Each number is 200 + 20 x the weight over its row's rms, rounded and kept within 0 to 999. Layers, rows and columns count from 0. The size before them is the row's rms in percent of the matrix's.

# layer 5 MLP gate, 1536x768, rms 0.0662, rows 564-592, columns 192-239
097,211,186,183,200,199,209,231,165,168,181,216,224,215,189,230,172,199,244,183,205,184,219,196,228,181,194,208,145,225,209,203,169,184,181,180,223,189,192,209,215,227,214,213,211,193,180,189,188
095,201,209,250,217,209,196,177,212,194,177,230,202,163,205,193,220,170,195,232,187,214,188,210,224,187,228,195,206,164,173,195,177,200,237,197,167,219,239,222,184,204,219,215,210,192,216,178,192
108,204,174,213,179,172,198,199,204,191,214,181,206,201,200,198,204,205,211,213,210,212,185,196,190,200,206,143,215,168,201,201,217,228,218,198,231,159,183,196,198,224,190,212,213,205,208,221,157
087,193,218,202,205,209,194,180,185,228,197,198,221,184,222,205,217,203,169,168,227,194,209,209,203,221,206,208,215,171,191,219,212,213,169,254,215,179,185,197,204,190,222,213,218,213,188,188,204
087,191,217,220,236,210,164,229,222,182,229,192,216,207,177,210,182,220,195,162,199,230,221,200,209,175,226,200,212,180,212,206,210,223,203,181,189,184,178,219,204,213,193,186,199,211,193,194,224
101,227,204,170,216,184,228,201,223,212,205,215,237,191,203,211,208,224,235,208,208,195,198,198,192,196,192,206,210,222,187,197,180,196,208,202,191,154,176,211,175,189,192,190,220,255,190,238,200
089,203,205,200,216,220,204,221,196,164,157,216,218,206,215,172,192,217,180,189,261,191,207,217,231,150,187,219,220,219,197,196,172,193,209,173,184,194,213,219,173,210,214,193,250,185,191,172,218
107,237,176,175,215,183,192,238,187,199,241,217,186,173,215,220,220,211,193,207,180,228,167,220,207,180,223,187,214,214,183,225,203,172,201,217,206,224,232,230,226,203,172,206,205,220,162,224,213
101,185,220,179,166,170,180,206,221,209,175,210,226,232,243,168,209,223,202,203,229,238,171,194,223,221,175,226,196,216,183,198,235,212,177,196,216,190,191,184,198,188,217,175,223,160,204,195,191
101,194,188,209,207,191,189,230,167,191,217,229,180,196,218,176,211,210,237,219,199,186,185,208,189,200,205,183,229,235,241,164,212,230,225,190,193,212,206,195,189,236,198,188,223,197,195,209,195
088,213,202,195,211,223,163,203,193,208,221,179,219,212,232,226,200,171,174,234,201,207,192,197,193,198,180,191,187,170,193,220,219,241,216,238,237,212,191,215,164,192,194,221,235,180,220,200,236
104,200,198,208,202,212,184,202,203,197,192,228,178,213,171,240,216,203,211,201,222,189,235,182,194,175,198,203,209,224,213,243,191,205,212,192,183,217,180,257,212,206,249,211,193,195,225,194,209
097,213,194,206,198,204,217,176,187,187,174,218,218,222,191,206,192,223,224,233,212,192,220,231,235,166,228,182,184,167,202,192,228,180,194,186,195,184,189,222,195,211,199,179,173,215,183,201,229
104,221,169,200,217,196,211,187,226,184,216,225,189,221,230,194,221,196,221,229,156,237,186,194,199,209,192,207,201,219,205,151,243,244,219,180,238,202,221,174,209,217,191,182,204,203,217,185,220
090,195,188,197,194,212,209,208,246,203,228,196,195,220,195,166,181,200,191,221,213,200,211,225,187,204,167,218,208,213,203,219,225,194,182,199,223,208,187,196,185,193,177,208,191,187,196,192,196
104,209,219,208,177,214,177,195,187,177,182,214,221,193,222,193,177,175,193,201,219,238,216,208,198,205,173,236,211,172,157,219,159,203,220,202,220,206,195,210,226,233,185,222,190,217,234,185,180
106,191,180,209,207,200,200,192,173,233,167,201,230,179,199,209,205,211,205,192,182,213,177,201,206,172,184,236,237,219,246,179,212,183,186,216,240,169,214,193,219,235,175,182,177,172,202,184,231
099,185,223,205,193,158,201,200,190,215,204,229,186,208,222,194,247,227,217,215,180,213,215,221,169,197,208,175,203,207,216,177,192,199,195,224,207,180,193,193,175,184,194,216,210,188,208,217,220
099,228,222,196,212,206,202,192,203,203,202,186,194,179,183,201,233,180,195,217,197,191,179,187,215,191,208,197,189,217,175,179,210,181,222,191,201,241,210,197,185,215,194,164,173,185,178,202,202
105,205,177,218,201,215,182,144,232,182,199,236,189,207,195,213,156,218,174,189,226,206,244,220,212,235,205,166,185,182,198,223,187,198,217,193,220,208,226,190,210,220,192,215,182,197,243,186,223
123,188,210,194,222,188,164,219,240,194,188,207,204,212,239,251,193,205,234,218,155,200,191,199,204,225,183,185,189,225,182,216,206,166,194,207,181,223,169,209,197,196,175,217,194,219,204,230,201
102,203,206,169,181,188,263,197,195,200,211,214,192,174,212,194,194,232,208,206,200,215,196,187,215,208,226,210,154,187,210,183,213,198,236,226,201,204,222,206,211,231,209,181,223,224,210,217,181
102,197,219,196,187,203,231,173,214,198,218,195,249,175,216,200,212,232,210,193,185,217,210,195,209,215,184,218,199,177,190,196,212,221,205,214,221,192,249,183,210,184,207,219,196,209,198,182,195
101,173,205,181,209,190,197,204,202,210,241,211,189,207,188,189,184,213,135,199,183,205,242,253,191,204,227,197,227,249,188,177,187,184,207,166,213,178,185,161,207,194,200,206,213,224,211,219,197
100,213,197,234,211,180,167,172,191,200,187,198,185,211,192,195,176,214,184,167,160,245,204,151,214,210,222,231,191,184,224,193,187,222,190,199,213,203,204,201,193,200,216,189,174,191,216,167,195
109,175,190,199,206,227,214,197,207,194,192,203,212,248,188,173,173,177,188,198,216,171,187,156,210,199,195,168,170,223,234,206,189,202,184,222,202,238,211,164,179,175,157,163,231,211,167,214,189
106,228,231,204,203,175,201,206,193,191,176,196,197,213,199,193,225,181,201,241,215,178,223,208,206,196,209,216,207,225,214,199,176,211,186,176,164,182,210,221,223,209,203,200,212,206,214,207,210
099,177,218,204,201,235,147,213,190,229,211,181,212,208,201,194,182,210,196,214,177,231,178,212,184,217,174,223,187,190,204,188,182,193,195,152,208,207,178,198,176,215,185,211,224,196,196,182,203
105,183,242,183,213,211,218,198,184,211,190,184,169,217,193,172,201,177,171,225,196,236,224,186,190,151,205,242,224,148,239,204,224,193,196,186,184,184,163,199,190,205,198,200,211,213,199,208,208